From a checkpoint of a small transformer trained on Wikipedia.
Size: 8 layers, width 320, 5 heads of 64, MLP 832 GeGLU, vocabulary 2048.
Each number is 500 + 50 x the weight over its row's rms, rounded and kept within 0 to 999. Layers, rows and columns count from 0. Numbers have three digits each. The size before them is the row's rms in percent of the matrix's.

# layer 3 attention query, 320x320, rms 0.0582, rows 0-33, columns 40-79
083:483483430549591495488505372441390504432484512554572595478461520505506420508447533511396558462431513558472401501416466504
073:523471504462490424522502588570579480527504441504442472457494374473512542569582488475622519556506495491557468468512500525
082:477546550536471527495464481533531506469541586549564461600504633558562538531499547532472461474438489499498526561506522540
086:526564401516490500458596425580427484545426475479546482488500438435463573495447498587433472449533510477465519501440583497
072:438475437438525503515442557505509462484495546443514570392531449486449562498519497488428515538570517487474501435424386500
089:514528538453416532485497511551547502523546484580467466572570505552452400490462486443480543471536553471488527543488455506
091:491510451432499458473422447513430504551565495471502393431379411543479494546557458612494501525436450408567450562516529564
096:625404437465467535524478395581527526557424537538549531588520518457465405558510603502507538473550504550407628471439470468
086:589524528452479513538522460543459566533488523610556472512567506539514510518511566521536571407411542460595465507523607494
092:492482445481501551439476560577472467543460554529534463437468459564508522584435482655500547394466468533538443538467464553
085:527503530563506460414537545591551585490468542535410497551485515476533403474541577480447485534506524399458511510385504510
100:517489459502574442495514446482466543470453490446384477478577427486586612487550394444488476519520521465524569423399493501
098:448525466507494491523512467469429537558571517496560535377488481450427499536499452613521481425516467450461441484450479565
084:442539611486453553483501449544525410511573508573613455549503510507551478501377606574522582399545503522533522520467488521
092:462516512526527450596561381470471466479547563518428462548442411567468516521417523421487570573455478513568462550547530552
107:557471458560564537446445507514471501458445503527524465480578535485531428479519611467473484536486488546474573528475608464
103:497521515419513477498526450445458538534476462448518464468467488504482637489402424512480544459449514527536437582536487506
098:496479509483465560569483505558513522517476477451535466500427522525474471562497469386442473504405544508498405494532541537
099:555526416524545566550452569520466441505542494514489407486505568435544522542503410536435567487454548450463498598559451620
099:603460490582519585462546585390534516398518542446470512561493499486477522574525404406402570481480463470471445573499480479
102:465436481452446500531474501447511521443462523554486477430484482357515484484511509534550451492532445345407505579477447529
105:511458528524426520501519435493423533485529487498475452470453581486514510574584540516493517405526403516508617550545438466
101:442528533367566424499520551443575589493491550544410533589581516442453485426495445419536527542452444492495489413468479449
099:539476476453520570537501558502482528487497466456471438567545497393487507530565550483467524592449512484482577547584432510
097:458492462452516536417505462453544543434554498452442512513455560429578600545542479487512436466421496430521555532501424477
101:474520545558453582434550443521433498581501552430572512442549514467582462535514468490521458473491465533425518441631484536
098:491451449416571477548497427474540455532424518573411577481476491456485462503489486433495586532513533491599403487454510529
104:604478466460493535472463443519549629495436587603411454533469534510413526517492549487557379502489408475430523513436450587
102:559488472487497497520528491370595496531520555499556496497577506445385504476516427507512491557473493529463582503537485424
103:559536590418422508510471566493533460513450518538471511561518502470562465547360517457522554492438571484480509436469487678
100:491573525552456519461498520530547410538575492484548514485538452624493484499509569507466498519484560436477460497477434458
098:506568478530508507539488612450582487505523475582486428600549482612477474511516574535496572442501517568478529551474537449
086:527532510505550507514610469554447487501469565524560493487500527511478515489445473565487548529486452443547459513482495490
081:505581516534483492500490553477445511400480454485494544449537660459576468446574506364464492501552542560506595516535425387
# layer 3 attention key, 320x320, rms 0.0571, rows 0-33, columns 40-79
088:516459466505496524615489553552580502542507493501518374576550617433482568494578474527536512544589545453523529516460536511
080:509533500534475464476553450428447502501488427496496594490463439538457488582451348490482563528370514541487412388513466525
085:417517552522395455515473506459506416544481528515467498526509457462548572439467459502534507474416499531449412522508505518
082:512501542544517418465475601505441482465534531462506459422490492487473513493464541468439475509492527508551589409527466518
079:545454453487494556499552506456602562479474471482415496616535553531528479462491558462519578425568526523524538521508459507
089:549479510543535548475481474439553567548431423574547554570527559506470473447458631551451603439486510567494422483578468489
090:503474511442478521633583462506495458533446514562565554626560519514460477517435410448461501518513478565425508502558535495
102:544509588595566502500435517474472461409494495444485482453464523546496463455489538441468454531552501400530533480480500512
106:506472501599559528470523495624460507398510528464507517548522441455544441417486408492446452583448426475439505546562499584
099:500436529444472545550478521449497507534491506462400522402541443458405504469468458454482390520452523441474497519553422335
096:451534390583502488435479501551446420501532433560493575457505466521509523441502491493495561455430574523537493456657554558
090:490607500458521541449445434411594430458527442510633577575499468490451403458480483491525503461429458554466543533579534417
072:506477429538489482566565520543494543517555449475467513481460494504496550516509462498498448444552455528576610559516431443
076:539461518458482472511597474469563499493523506488621522462463478515433540485490462550461496511447427463466547497467321488
079:530480512491494436560493442499474421491488487517508451489485554530514443516567448506649366528614528480491479457500546531
086:514496490459450411516466539418551562513426378531431452519506460502509467530470543501492481501471555566572386603512513456
088:432538507453598500516511543464416413526535429446524466509575377471571545543550504557516547534531504537449585401507493520
095:403507508581469501467416484519505422531642483443444515461463533467552434484527461504550533494535476540525529515461550459
097:510479509518446476577479573424408536526564568528447495484519505615520509576525515449497483512453443529629552424393460436
111:471478499544486520557552478498465476469552594449496474494601580565466538419503503484489502524450470554549496515542512500
110:473585496523415480524474519500603573502525502447505523496474458477531560443509401594452509391443518433519569494453492444
104:426628425523616545449440546446407383520590471462542492454518426525490533418524428513459572499436495488555528579553527426
104:515400522498515438567486445535448479502462501523552438532509493516562466507442446532534449501454492566498453486442425463
102:463520608472559438622463469536539561487557529539461484441504476436398561557460491533513494443523515475517500492487498581
097:472508529544436531587455503527528473435522461583561372543499514517480550511473591564433507492461564479471523503508533539
104:568507553604482459526540491499517532454439530558609571555501463505536582485526581487508531462472470599440471499501472400
098:560366471532492491493444492512508488485540525506495509484480590460498483444449439534488468477525448538419458490546551543
108:507493407462527470481615515516527567519555531514443510397554488515439471401476405511553459477502510409539496487560442572
110:502499542439479543454498532377466453406497547540492621496457502530530528490451523560554734550595491506483509534467446530
099:401468452540507576406419512507557462595535431607487461479524454590534448501520461562557589490459478449421474514482457483
105:484579521413517553446454438560381442513493532386443396459396436501537458457375531529568478489407498553515537462462575471
099:428513520372530403365546468449466453481524454490489528510552508394598442550438457419529596588447553527559520555467499579
083:608363445580446410507575582498477403504518503425515570463361519528537440444457521530410574583466511512503428483512557465
083:479541520474557417524491470519580501468552515509574457543544461451435560522519498465622431441584489519442492511434410519